{"n_head": 12, "head_dim": 32, "activation": "geglu", "norm": "rmsnorm", "norm_place": "peri", "positions": "rope", "qk_norm": false, "tie_embeddings": true, "extras": ["capped logits"], "init_std_qkv": 0.0279, "lr": 0.00558, "batch_tokens": 32768}
Each number is 50 + 15 x the weight over its row's rms, rounded and kept within 0 to 99. Layers, rows and columns count from 0. The size before them is the row's rms in percent of the matrix's.

# k: layer 7 attention key, 128x192, rms 0.137, rows 86-103, columns 0-31
# q: layer 7 attention query, 384x192, rms 0.141, rows 215-223,247-255,279-296,320-328,352-360, columns 0-31
# v: layer 7 attention value, 128x192, rms 0.187, rows 64-95, columns 0-31
# o: layer 7 attention output (transposed), 384x192, rms 0.166, rows 192-287, columns 0-31
k86 071:21 38 88 56 55 58 48 52 25 40 50 85 52 61 42 45 69 48 29 39 48 44 43 77 30 47 53 73 65 38 34 30
q215 086:05 44 55 56 60 56 29 30 76 64 39 34 21 67 31 54 49 33 74 58 49 49 52 37 33 56 44 60 63 64 45 58
q247 100:61 44 53 32 44 35 32 54 56 45 46 61 57 64 46 49 51 65 52 52 40 67 54 45 58 54 62 62 81 30 28 32
q279 107:50 38 58 36 73 49 19 71 63 62 48 35 42 47 44 51 34 59 37 59 64 42 47 49 30 50 36 70 61 32 39 46
k87 070:51 27 39 31 72 52 74 64 60 61 57 46 61 39 52 64 28 22 49 49 30 41 47 34 45 43 68 31 41 86 36 55
q216 083:37 51 31 36 40 28 39 31 67 57 47 51 46 55 50 49 45 58 52 34 27 00 44 46 13 55 37 55 53 50 59 51
q248 138:57 39 45 49 36 27 50 45 56 58 37 47 39 74 49 46 60 37 52 41 33 50 75 63 53 46 18 67 86 57 69 43
q280 098:52 52 41 50 46 28 59 37 51 44 40 50 41 59 50 43 56 68 39 42 55 45 52 38 32 34 25 50 96 41 57 45
k88 141:40 34 60 55 29 49 51 39 74 56 41 35 52 64 48 29 49 87 70 63 67 55 37 40 71 55 50 61 58 49 27 30
q217 081:42 25 40 28 53 48 41 54 39 29 66 44 75 64 33 36 41 52 76 54 32 43 99 57 59 58 71 51 48 48 62 54
q249 148:44 31 39 60 59 42 29 37 49 33 54 67 52 26 53 40 35 48 56 66 57 44 80 66 43 40 55 52 60 49 59 74
q281 099:56 26 33 60 54 28 45 37 49 27 62 49 61 29 48 42 30 40 67 56 51 72 80 58 35 49 50 41 59 49 62 95
k89 143:59 33 42 30 53 51 83 47 55 37 48 52 74 62 39 45 19 82 59 57 42 46 61 51 63 35 44 50 26 63 57 61
q218 088:71 28 57 57 59 64 38 49 20 57 44 45 71 52 55 65 58 61 52 58 70 66 57 68 32 38 57 36 60 29 45 40
q250 148:61 16 59 49 72 53 39 45 35 59 62 53 51 72 67 48 26 40 59 40 55 66 32 58 32 58 56 65 64 51 34 46
q282 101:46 12 63 54 70 51 23 45 34 58 62 69 35 66 55 46 40 43 61 47 72 46 42 75 46 50 47 68 43 46 34 29
k90 136:52 43 48 42 49 56 41 56 51 23 47 58 52 60 70 61 54 70 60 71 51 73 53 68 30 26 49 51 49 48 63 76
q219 080:67 67 76 61 21 43 38 73 43 44 52 54 51 32 43 53 74 45 50 66 29 24 62 32 36 56 10 38 63 08 57 50
q251 143:70 42 52 79 31 46 54 27 28 52 32 24 64 51 71 59 59 38 55 57 28 59 56 63 67 45 62 35 46 30 52 47
q283 101:71 80 60 78 41 38 61 45 58 23 46 27 65 52 68 47 65 41 56 32 23 51 61 59 54 58 56 28 37 18 66 60
k91 143:76 35 66 52 54 57 69 68 52 42 40 41 71 46 14 41 43 54 70 48 50 13 60 38 71 50 53 59 48 38 34 58
q220 090:56 37 51 45 42 57 71 52 44 62 49 48 47 33 61 49 52 67 45 48 75 53 47 71 49 46 18 53 30 46 49 72
q252 151:58 41 65 67 52 44 63 57 45 67 49 18 57 54 88 60 57 55 55 32 74 48 29 53 49 43 28 61 19 43 26 44
q284 099:83 41 70 54 47 40 67 57 61 70 41 48 39 61 73 44 41 41 62 36 66 20 31 67 65 52 18 57 22 62 50 46
k92 145:51 28 73 33 63 78 75 35 26 29 55 73 50 60 62 47 34 51 58 19 36 39 71 45 73 55 43 63 45 31 59 63
q221 088:28 36 34 49 59 47 64 23 48 50 54 28 28 57 60 47 76 44 73 49 72 67 37 37 55 54 58 69 35 39 39 73
q253 145:31 45 63 27 46 49 63 62 59 63 55 20 56 65 59 54 40 44 70 48 53 71 45 32 50 69 38 07 52 51 83 63
q285 093:35 38 55 40 39 29 56 65 56 60 61 23 56 70 56 78 48 58 61 35 36 41 48 27 36 60 42 15 47 32 79 39
k93 141:53 51 37 46 53 60 50 63 33 34 44 22 68 58 33 61 80 37 81 60 79 39 35 40 45 74 33 71 50 49 40 71
q222 096:45 46 52 53 37 52 44 48 67 49 73 52 51 44 51 68 42 64 54 55 31 48 67 46 68 33 60 52 74 21 42 56
q254 150:38 45 20 40 53 70 35 42 59 49 79 24 42 28 61 78 38 76 57 71 45 53 11 48 75 45 53 57 78 52 41 50
q286 096:62 34 25 66 69 59 50 45 68 51 53 26 35 35 39 64 24 77 64 56 46 51 04 56 82 64 57 63 54 53 33 62
k94 139:50 24 72 55 57 54 27 50 60 40 56 39 51 54 52 74 50 52 49 88 32 39 47 53 72 65 46 27 58 42 28 61
q223 085:30 56 51 51 74 56 56 75 54 58 37 85 36 48 42 29 19 39 47 48 62 49 33 64 57 69 49 68 46 67 40 56
q255 154:39 29 00 45 78 70 64 54 50 50 56 46 47 49 50 42 49 26 68 45 51 57 60 38 28 60 42 66 33 46 24 03
q287 094:69 10 00 40 89 71 58 43 35 64 55 40 42 43 64 53 58 19 64 56 56 60 66 28 39 87 47 59 56 60 48 11
k95 155:36 42 66 73 43 48 34 51 71 60 57 69 37 43 62 27 43 44 43 48 74 60 44 45 71 24 22 51 59 55 43 24
v64 125:60 48 35 45 59 75 51 70 50 63 71 74 68 26 44 50 71 58 49 57 25 76 57 68 79 62 45 42 77 71 70 35
o192 086:52 32 61 34 40 21 68 51 37 44 33 41 62 74 60 62 50 05 59 55 64 54 42 42 12 47 42 62 65 33 41 46
o224 159:37 52 54 61 65 72 41 49 70 56 55 49 51 27 38 47 64 86 35 37 51 58 72 70 66 34 60 43 33 77 53 35
o256 074:32 73 40 44 72 80 29 57 45 38 56 58 53 62 37 60 23 59 63 49 63 37 56 47 63 78 63 61 34 31 74 63
v65 129:41 49 53 64 31 55 46 65 25 62 43 42 62 43 60 17 49 34 41 59 72 68 56 66 56 49 67 57 76 33 73 50
o193 092:27 55 36 49 55 43 41 30 57 36 41 41 34 51 40 84 49 49 55 45 19 33 66 57 61 69 33 54 35 67 34 51
o225 161:72 36 45 59 50 63 58 73 26 56 67 45 59 35 50 31 40 38 35 44 67 36 48 37 35 27 53 70 72 29 89 37
o257 077:54 42 56 20 58 58 48 41 73 52 46 65 58 42 36 53 62 53 47 63 47 66 33 38 37 39 28 25 22 51 38 39
v66 122:48 51 53 38 71 77 68 48 70 60 73 50 82 59 45 56 62 24 33 38 78 40 62 53 59 48 26 39 41 31 26 45
o194 093:44 48 52 73 22 45 48 66 53 41 42 44 34 55 68 45 41 63 53 39 25 47 37 53 41 36 69 71 43 64 66 57
o226 158:46 54 40 31 59 60 49 39 54 53 53 49 64 55 42 49 61 33 49 68 74 63 67 49 63 39 36 30 55 30 24 50
o258 075:40 58 69 52 64 29 53 80 39 44 95 52 55 48 39 42 53 67 62 41 47 59 63 53 15 49 58 61 41 43 71 61
v67 130:57 49 58 61 42 30 15 22 62 12 43 45 64 25 31 44 68 34 17 28 61 40 44 41 68 30 57 39 65 23 35 38
o195 085:57 60 19 48 65 69 92 74 36 53 44 70 37 76 44 47 38 65 55 65 47 43 48 60 27 61 42 71 00 44 51 57
o227 160:42 30 64 51 22 31 24 35 55 47 50 24 75 18 46 48 43 24 43 31 71 48 58 43 63 40 68 31 83 53 39 41
o259 072:49 44 45 58 77 48 35 56 61 58 56 62 30 98 73 79 77 33 78 41 36 43 27 30 37 58 51 55 60 57 55 57
v68 135:58 59 55 52 53 41 66 79 37 62 52 46 50 42 89 27 71 28 51 48 47 35 64 48 57 74 57 23 49 35 74 38
o196 094:51 69 50 57 29 46 56 49 52 52 39 47 31 37 23 49 25 45 36 52 61 70 52 66 42 20 60 64 44 53 34 69
o228 165:46 44 57 50 77 44 39 74 31 75 62 50 67 63 71 47 65 60 66 49 52 25 54 28 66 63 27 36 43 48 53 25
o260 075:48 57 32 55 51 66 53 55 80 15 65 50 59 44 45 54 69 86 36 55 35 45 26 60 35 56 67 41 35 44 78 52
v69 129:19 58 58 65 39 38 31 61 67 52 41 64 21 65 55 49 22 64 30 20 46 80 08 85 40 72 60 44 55 47 39 67
o197 097:81 55 15 30 57 43 91 35 67 38 47 33 40 39 57 51 75 29 51 64 54 06 71 37 50 36 61 60 49 69 66 17
o229 155:14 42 70 67 25 57 18 51 39 63 64 57 59 79 52 48 38 69 30 24 33 79 46 57 53 65 52 65 62 39 27 75
o261 078:64 46 71 68 57 54 51 34 58 56 38 50 52 17 54 64 36 59 84 36 51 35 32 53 41 47 48 30 43 41 69 51
v70 123:58 67 64 60 62 25 43 65 41 45 69 54 66 34 66 68 42 53 30 65 63 59 59 35 41 64 54 69 50 27 59 49
o198 091:46 50 35 46 13 66 65 24 57 49 26 33 65 66 45 23 31 76 69 33 18 52 40 60 60 49 51 32 43 66 36 40
o230 148:46 40 55 47 69 42 33 74 56 43 70 50 44 47 62 65 39 30 51 52 72 60 54 31 42 50 37 61 53 29 42 52
o262 077:41 39 67 45 77 62 63 56 35 57 67 44 52 68 41 36 43 74 48 45 52 35 28 67 54 31 35 71 48 64 60 63
v71 129:29 55 63 65 42 72 39 64 62 74 47 44 58 49 54 67 40 44 70 31 75 57 56 62 56 60 57 20 70 53 43 36
o199 092:51 60 50 30 61 42 76 38 52 30 66 55 67 46 41 46 56 59 47 57 34 21 76 52 42 63 52 63 43 50 53 59
o231 164:50 54 43 67 40 57 34 57 44 53 24 33 45 61 55 42 43 32 44 32 57 85 56 61 59 58 47 45 71 67 43 38
o263 078:62 55 48 45 43 57 37 20 58 51 52 81 47 59 72 57 54 48 47 77 56 38 51 37 45 58 40 44 27 52 49 61
v72 124:61 74 55 44 54 61 49 52 28 49 69 43 46 58 31 53 62 77 60 57 36 47 45 79 52 48 54 65 60 49 33 42
o200 088:63 32 53 45 18 55 57 41 69 58 28 53 53 33 44 33 45 21 72 32 65 38 59 21 73 75 38 55 48 28 98 44
o232 157:52 65 54 47 59 83 49 51 38 33 50 48 47 76 42 71 60 68 32 59 46 57 60 90 38 37 69 42 65 88 09 37
o264 074:51 35 47 50 74 32 63 82 39 57 44 53 45 32 54 55 18 47 47 49 38 53 45 26 63 64 17 36 50 28 55 72
v73 121:74 41 67 25 41 36 49 49 47 64 33 65 43 37 50 57 55 79 50 46 77 47 67 36 59 71 57 42 48 78 72 73
o201 082:33 49 45 81 50 68 40 40 66 56 48 63 51 61 43 55 30 47 41 33 38 65 27 53 73 51 41 53 37 33 26 26
o233 149:46 41 59 36 49 25 73 39 24 46 38 63 33 33 66 48 69 62 58 53 61 41 76 56 30 69 57 57 59 52 68 83
o265 080:52 49 56 27 32 58 34 79 44 17 61 51 78 61 52 46 45 64 55 69 51 55 48 78 70 16 58 65 22 55 40 48
v74 126:47 22 58 43 39 45 37 38 48 37 50 55 40 47 43 27 32 33 27 47 44 50 78 79 44 58 35 60 64 51 68 50
o202 094:69 67 31 62 69 55 74 66 75 62 66 52 64 52 44 72 71 63 59 45 41 44 34 23 59 34 49 23 49 62 31 72
o234 157:51 52 72 38 52 52 29 42 31 28 39 47 33 61 45 32 29 30 46 49 38 44 70 73 47 56 49 84 56 59 49 29
o266 076:63 36 55 72 54 42 44 30 59 51 52 47 60 38 76 16 67 53 58 29 74 57 49 27 37 22 28 46 47 43 59 38
v75 128:44 47 29 53 40 33 40 24 38 60 47 46 52 46 58 71 31 33 61 47 56 51 67 17 68 41 24 42 58 35 40 47
o203 092:51 47 52 49 60 35 53 55 57 50 65 38 61 45 43 43 46 60 21 49 49 51 35 52 54 29 59 56 63 52 49 49
o235 152:59 54 44 67 07 63 58 55 44 80 49 63 42 44 59 59 33 32 82 39 39 61 54 50 55 67 34 40 38 43 52 48
o267 076:34 36 79 40 56 51 43 48 41 24 35 58 41 36 40 32 46 25 46 51 42 37 61 54 56 54 36 67 33 31 42 47
v76 116:43 54 38 59 64 63 58 33 71 54 50 35 64 43 45 37 39 56 82 53 66 48 21 63 65 43 65 40 39 28 29 45
o204 089:50 51 55 53 43 29 49 69 35 44 43 50 56 54 30 60 37 34 36 31 47 43 53 44 41 62 43 30 56 57 64 36
o236 153:45 40 42 44 53 57 61 49 45 44 59 43 44 56 62 39 59 48 75 48 39 62 45 55 72 59 64 74 44 52 38 51
o268 075:58 52 74 33 43 74 70 46 56 72 32 51 63 30 61 75 39 52 48 67 54 44 55 75 54 45 49 48 58 52 34 60
v77 126:44 46 41 48 35 74 53 63 49 34 45 53 37 64 42 67 46 31 60 41 65 43 42 62 36 71 49 52 41 34 47 44
o205 092:65 40 43 32 57 35 62 63 66 43 58 53 41 44 51 26 62 47 48 39 35 96 60 44 59 35 45 69 47 69 72 60
o237 154:44 58 50 46 42 59 53 42 32 44 36 50 54 48 35 76 51 49 54 48 66 00 40 82 45 45 43 42 65 44 39 46
o269 076:48 71 33 37 77 58 42 49 56 72 62 31 58 59 60 55 58 90 23 33 51 44 34 60 55 72 56 40 06 32 55 41
v78 119:48 47 21 14 42 47 73 34 48 44 61 55 21 21 49 67 71 38 36 39 23 71 57 44 44 48 55 51 40 51 34 51
o206 089:63 52 82 86 61 44 53 60 59 58 15 41 66 85 79 25 53 36 66 51 55 46 50 68 62 75 62 24 59 47 52 51
o238 151:44 57 27 21 54 60 46 36 44 52 69 38 23 19 44 95 43 53 32 35 27 74 52 31 46 34 58 58 33 71 41 47
o270 074:59 29 94 33 45 61 60 54 55 90 54 69 41 24 37 31 45 39 66 52 65 19 05 48 53 49 62 41 78 51 41 55
v79 126:66 33 29 55 67 50 60 49 45 62 75 64 69 49 42 63 46 13 43 35 60 19 47 39 51 58 48 52 53 42 30 60
o207 093:35 63 83 73 37 53 49 45 68 55 37 12 57 50 75 22 37 73 56 33 44 57 58 42 46 43 42 42 55 61 67 51
o239 160:50 40 37 44 60 39 60 50 40 39 66 94 32 34 38 57 56 20 49 61 69 47 60 43 59 58 59 59 46 52 39 56
o271 081:43 37 43 55 40 54 58 17 56 45 53 36 51 57 54 50 88 47 59 43 36 77 39 59 57 71 68 18 49 32 46 18
v80 121:50 69 49 54 30 50 48 46 40 43 54 32 93 59 59 52 41 36 36 58 42 50 57 15 49 70 48 46 60 49 48 52
o208 089:45 23 44 42 53 50 39 39 54 55 68 62 35 53 59 66 61 50 60 50 43 50 51 77 24 51 44 47 39 64 34 33
o240 154:37 52 68 51 39 33 70 49 44 49 45 38 88 50 39 59 34 54 42 50 37 51 50 28 73 49 46 63 52 33 46 61
o272 075:37 62 38 40 60 71 28 59 48 49 55 28 60 36 40 37 57 37 55 56 75 82 43 73 51 33 33 19 29 60 64 35
v81 125:72 81 24 41 65 43 32 27 50 32 63 74 57 69 59 58 44 54 55 35 56 52 36 41 28 51 75 59 65 57 46 74
o209 091:41 11 86 68 44 42 63 61 41 41 40 38 57 25 41 38 47 18 26 83 56 52 47 56 98 54 47 45 17 56 39 23
o241 156:72 81 32 37 63 53 28 33 62 38 47 62 72 66 75 86 66 61 49 31 40 50 51 33 22 43 59 59 76 43 62 80
o273 079:61 40 37 58 39 43 67 41 38 66 52 50 22 67 68 42 54 31 68 57 45 73 51 42 56 72 99 33 71 60 19 38
v82 130:48 35 45 49 52 46 47 54 47 24 39 70 54 58 54 52 49 69 47 50 39 59 61 53 37 68 63 51 48 51 74 47
o210 092:74 77 65 09 36 49 45 53 38 68 64 51 50 42 64 42 70 35 67 54 59 62 47 29 58 26 92 47 52 69 25 55
o242 158:35 20 53 66 69 54 53 48 64 50 25 52 60 53 40 56 44 87 33 55 42 43 50 71 39 63 35 50 58 67 75 53
o274 081:14 42 64 68 64 28 56 43 45 47 56 69 23 45 77 67 64 00 22 71 55 52 45 59 50 50 23 45 51 28 49 49
v83 119:40 33 32 44 87 67 36 31 62 27 51 22 27 33 48 47 56 50 76 45 54 62 50 36 62 51 10 54 30 56 58 63
o211 092:63 73 59 25 40 28 69 60 36 93 29 52 67 40 62 41 37 61 37 62 50 33 62 49 51 36 60 33 66 63 70 36
o243 154:32 32 49 48 65 80 52 37 61 28 72 44 33 56 50 48 56 40 49 47 62 77 36 51 47 58 48 81 27 42 36 72
o275 068:44 35 18 55 46 19 25 28 32 52 50 78 63 38 57 56 43 47 47 40 55 35 55 77 33 60 37 23 62 42 50 43
v84 125:54 55 58 41 56 09 39 36 36 45 34 35 55 46 52 58 87 27 68 41 35 56 55 53 67 25 41 39 60 24 42 56
o212 091:47 56 39 53 38 84 40 47 58 41 76 50 41 29 67 49 38 66 36 72 60 35 39 46 53 65 57 57 66 72 50 39
o244 157:46 54 53 43 38 00 69 62 62 59 35 55 43 65 41 36 55 39 59 23 13 66 55 63 59 29 62 19 47 47 46 56
o276 076:68 30 62 23 65 36 64 39 34 50 69 35 42 56 45 53 53 50 30 43 93 53 53 54 30 60 56 63 53 44 34 84
v85 123:36 74 50 74 46 47 70 30 66 54 53 30 29 83 52 60 51 49 44 56 71 62 38 29 31 37 48 42 57 39 34 19
o213 085:51 35 38 54 55 51 37 85 12 59 28 38 39 17 59 53 59 45 37 22 29 42 43 40 47 59 54 42 50 42 79 47
o245 155:49 76 50 42 17 45 68 12 82 47 61 46 47 80 58 46 45 41 64 67 73 31 79 38 48 35 38 37 60 48 26 48
o277 065:50 19 59 38 56 61 49 63 58 45 78 60 50 41 56 52 68 58 60 65 49 73 36 67 42 70 45 64 40 25 31 64
v86 132:18 51 68 55 68 77 80 46 44 46 34 66 42 61 35 47 54 39 57 50 47 39 37 18 75 45 49 29 30 62 29 42
o214 097:44 48 61 27 43 53 12 66 72 55 61 37 57 51 57 67 31 74 54 57 52 34 66 67 15 61 65 59 50 62 63 55
o246 161:65 61 57 75 49 46 92 31 25 37 22 46 66 64 34 49 64 25 34 50 41 48 45 26 78 56 37 38 51 48 37 29
o278 071:57 49 52 68 57 41 71 72 66 62 31 54 23 26 71 61 64 67 67 29 34 55 42 45 34 58 48 42 63 53 68 52
v87 129:54 62 38 46 46 55 46 69 63 72 80 57 68 46 63 35 71 32 69 69 55 40 40 34 59 65 41 63 44 43 43 21
o215 091:59 39 40 46 54 52 44 34 51 34 60 20 54 18 59 57 46 42 51 37 54 43 60 78 45 50 57 52 27 45 27 34
o247 157:42 49 59 70 64 53 41 70 43 62 42 68 48 84 51 48 53 48 65 69 54 50 55 32 48 52 39 51 68 59 64 84
o279 075:39 51 31 11 34 55 73 64 46 51 36 37 41 46 49 55 44 53 54 50 49 58 42 58 56 45 68 37 60 36 36 59
v88 127:49 56 42 37 44 42 00 66 50 81 45 55 85 55 24 47 64 60 67 30 35 38 52 41 31 51 55 64 44 81 38 47
o216 086:59 56 61 51 70 79 51 22 60 48 33 55 44 71 60 60 62 52 40 49 66 65 28 33 70 41 25 52 46 22 87 41
o248 158:39 37 43 47 46 15 35 60 63 45 58 59 55 42 40 33 31 48 59 61 30 31 67 53 40 43 62 26 52 61 11 77
o280 076:63 75 61 30 36 53 26 51 45 47 38 50 63 30 39 64 36 54 46 52 45 79 40 56 40 72 33 50 22 69 47 29
v89 127:36 56 40 30 50 59 32 41 56 57 43 39 57 48 21 72 41 36 48 48 37 56 53 93 77 34 52 71 21 45 21 23
o217 089:70 41 31 47 32 46 54 77 41 48 48 48 51 63 63 39 55 69 48 18 75 57 47 15 28 56 17 37 67 44 57 55
o249 160:42 58 63 38 55 69 36 22 48 62 36 47 39 47 25 58 48 30 58 72 30 45 72 86 63 42 76 78 36 57 40 39
o281 075:51 28 35 33 54 48 60 42 75 47 61 53 19 41 58 34 98 43 36 49 52 43 48 39 48 54 55 57 47 66 50 65
v90 129:55 41 53 40 48 64 57 31 44 56 46 49 44 49 61 61 36 64 30 43 66 55 36 51 33 73 50 34 30 70 63 61
o218 088:48 43 44 64 57 44 46 66 70 43 52 44 52 49 48 73 41 42 44 75 54 49 57 49 36 56 52 66 59 37 45 29
o250 159:48 35 48 42 28 53 44 29 18 58 59 35 44 57 44 44 60 61 61 20 53 57 54 37 40 74 49 48 65 68 49 64
o282 080:65 51 45 79 70 43 49 67 45 33 45 34 63 37 38 33 38 35 48 68 56 63 36 40 60 21 59 45 42 40 54 64
v91 126:59 49 47 50 37 54 73 43 64 75 41 45 64 32 57 42 63 63 50 81 71 35 83 37 46 64 45 44 60 52 25 44
o219 091:38 50 56 50 73 52 59 63 50 43 50 46 40 45 36 62 66 58 63 38 27 68 09 58 68 33 38 32 34 33 57 59
o251 152:66 43 59 53 34 60 37 34 51 64 68 35 41 53 35 40 47 52 40 69 74 34 67 36 30 58 62 64 37 53 38 56
o283 072:56 58 40 55 34 63 49 58 50 32 52 52 79 29 77 71 21 50 72 51 59 26 55 43 75 69 45 45 55 45 86 62
v92 128:30 34 60 62 59 82 65 38 38 49 41 39 61 43 58 25 56 70 56 51 56 61 24 65 39 56 47 61 45 35 80 74
o220 090:69 38 60 37 52 26 42 49 48 48 55 55 22 60 42 38 51 40 55 80 57 54 76 51 61 70 29 50 44 53 30 43
o252 159:32 64 38 58 63 60 74 44 33 57 62 42 78 47 58 52 37 74 48 13 38 46 28 45 25 45 43 40 53 35 66 73
o284 070:58 43 38 40 60 47 25 40 64 34 30 27 37 37 27 48 40 72 51 34 78 56 51 47 67 47 52 47 25 75 51 74
v93 139:37 52 61 51 82 65 26 48 60 44 32 37 39 43 49 18 54 38 74 68 38 37 57 12 58 55 59 30 51 44 38 42
o221 086:78 58 33 27 44 40 55 55 42 59 51 66 65 60 32 68 50 41 51 50 47 52 43 79 62 56 23 46 24 64 73 64
o253 179:20 42 61 62 49 53 32 51 66 53 42 28 20 43 62 28 69 54 50 48 32 46 55 22 42 36 70 54 73 41 35 38
o285 070:51 67 53 61 28 39 66 35 48 31 37 70 42 63 64 56 46 24 60 66 32 64 63 42 33 46 49 33 32 72 49 42
v94 131:69 55 72 59 65 49 34 38 16 52 52 30 41 53 49 34 24 64 42 31 32 70 30 44 46 41 43 53 48 21 31 41
o222 096:56 36 62 69 46 41 58 64 88 42 35 61 43 21 58 52 52 51 57 70 50 34 65 49 60 56 60 62 64 70 58 59
o254 161:51 55 43 31 50 65 44 38 35 48 69 24 49 58 46 35 48 48 41 29 55 78 41 43 56 38 37 43 30 32 41 46
o286 076:29 54 36 44 66 56 19 50 51 70 34 43 58 58 50 39 40 69 47 44 67 52 69 44 41 62 31 28 54 52 80 44
v95 132:43 50 44 46 49 64 66 35 44 52 37 46 79 52 45 95 64 60 62 26 63 51 59 60 53 51 57 34 66 16 47 47
o223 092:71 60 72 55 66 44 38 58 63 50 53 57 25 51 32 28 24 25 35 62 27 53 51 40 74 39 58 41 66 85 62 73
o255 159:32 50 37 47 39 58 43 54 57 43 26 57 70 49 60 75 91 59 41 41 56 43 44 72 31 43 39 77 53 20 37 47
o287 075:27 34 68 49 66 64 68 58 42 56 71 35 60 32 69 49 58 63 64 23 62 63 50 53 26 40 70 37 41 50 44 38
q288 165:47 35 75 54 32 62 61 76 49 26 60 51 29 45 55 47 46 67 44 65 27 55 59 39 48 47 45 58 45 51 32 63
q320 119:61 39 43 34 55 44 63 38 63 60 40 33 51 65 66 71 40 49 31 62 77 42 45 84 54 43 35 62 27 57 60 67
q352 069:30 43 52 24 40 53 26 50 38 53 63 56 65 41 61 55 53 52 40 36 81 52 43 64 34 27 48 46 17 42 32 64
k96 058:45 57 61 76 42 57 35 37 41 67 30 34 59 49 46 21 31 28 63 31 44 47 69 68 54 45 58 49 62 68 58 53
q289 088:38 42 40 61 46 53 44 45 34 74 37 53 58 48 73 53 51 47 60 51 58 73 16 39 48 58 71 43 61 59 62 36
q321 094:63 70 67 39 54 79 43 61 52 42 49 38 47 51 35 28 47 54 39 43 40 49 63 35 60 29 66 32 49 26 34 27
q353 085:40 50 57 32 68 25 75 60 54 62 19 40 41 42 31 65 60 52 36 47 75 51 64 63 59 45 64 60 66 42 62 33
k97 069:37 56 63 29 67 44 49 47 40 35 36 33 47 72 60 43 72 58 57 57 84 45 39 73 53 54 21 34 57 96 53 49
q290 075:57 41 43 36 66 42 51 46 82 56 36 50 73 39 72 40 63 44 47 40 46 44 58 58 43 31 17 53 56 53 57 46
q322 082:37 51 43 74 46 26 44 41 71 39 38 87 41 70 39 41 53 44 55 43 49 70 69 57 75 64 27 51 67 25 45 39
q354 088:53 76 54 57 28 37 39 23 47 62 48 52 55 38 55 70 54 58 43 57 33 35 44 45 80 41 41 50 32 61 56 80
k98 065:45 34 54 44 43 43 42 33 39 41 40 43 69 23 90 52 41 98 51 40 50 27 73 42 43 46 23 38 45 45 39 28
q291 092:29 50 48 74 47 79 66 53 68 59 51 57 38 77 50 49 35 42 36 46 47 50 23 46 17 80 75 43 65 80 57 58
q323 100:52 72 68 73 44 43 55 73 44 14 37 36 20 27 71 69 50 52 35 71 37 52 81 54 49 51 55 33 57 64 35 30
q355 102:31 43 65 43 39 38 70 52 82 54 09 59 57 46 40 44 36 67 34 55 56 31 75 43 72 56 26 81 36 57 47 59
k99 086:97 53 59 57 37 49 67 35 40 29 50 49 41 40 39 71 36 36 53 67 63 59 60 43 60 60 80 68 57 23 54 58
q292 089:56 79 41 96 48 42 50 62 71 61 25 45 51 66 30 68 54 45 36 28 42 39 59 40 29 41 42 49 49 40 40 30
q324 099:62 48 30 56 43 36 91 58 60 49 48 73 17 67 24 40 43 35 47 60 48 55 56 66 36 41 40 29 25 37 39 32
q356 091:64 73 77 76 61 39 51 35 48 28 41 43 21 23 59 82 62 60 32 41 43 74 74 63 53 32 69 28 50 69 45 60
k100 094:67 64 64 29 53 54 60 55 30 38 64 69 17 41 55 33 30 78 19 43 61 44 63 38 61 57 73 56 43 63 76 89
q293 095:43 47 57 44 38 17 61 24 50 33 68 56 44 47 69 39 54 64 56 61 28 62 62 35 48 38 27 46 56 59 72 31
q325 090:27 51 38 49 45 50 49 29 44 54 37 33 61 50 87 56 49 59 53 70 42 33 16 20 40 42 58 42 61 57 70 71
q357 098:45 74 43 36 49 68 27 62 54 44 65 53 81 42 49 58 55 56 51 29 45 34 53 35 59 56 52 47 80 50 60 70
k101 087:50 45 49 63 75 20 26 50 50 40 53 22 61 45 58 62 57 54 16 45 67 24 58 59 45 56 72 70 46 55 70 63
q294 101:80 67 45 65 33 49 65 48 57 88 38 61 37 37 61 36 56 50 33 46 56 44 42 44 45 46 58 60 40 78 10 43
q326 095:49 62 45 21 61 68 49 38 58 61 73 52 86 44 45 36 58 44 54 52 56 44 69 42 54 70 25 61 49 61 28 84
q358 104:60 34 54 66 61 59 43 36 74 53 69 58 47 58 16 68 40 20 58 74 54 72 37 44 60 46 47 22 78 75 40 49
k102 095:39 68 75 34 41 71 63 60 39 33 41 74 68 31 44 66 39 41 39 39 49 54 79 61 30 38 62 37 39 25 81 50
q295 100:74 54 15 42 63 63 43 58 58 80 44 41 83 64 54 46 45 05 60 30 27 55 45 57 43 51 55 27 56 16 62 62
q327 101:55 39 42 34 35 39 55 50 31 82 49 55 56 47 33 69 54 39 38 33 56 52 56 41 45 76 53 66 49 44 77 74
q359 101:69 59 30 40 30 22 72 54 51 56 38 21 53 62 62 63 42 41 57 59 79 26 34 45 84 61 70 34 56 46 50 53
k103 088:41 75 60 92 58 40 39 75 70 41 23 81 41 63 95 32 51 45 60 50 58 35 55 67 69 29 35 64 34 52 54 46
q296 104:28 42 66 43 25 30 57 71 55 32 63 35 69 40 62 54 59 61 63 37 67 39 50 39 50 26 43 59 51 51 56 54
q328 100:55 30 13 49 45 44 58 28 42 47 61 28 66 34 59 48 48 29 35 53 50 31 10 33 66 25 41 63 42 44 58 77
q360 098:44 37 20 39 42 42 50 42 15 40 78 87 41 61 53 41 53 37 54 38 50 52 38 71 47 37 42 25 20 28 22 44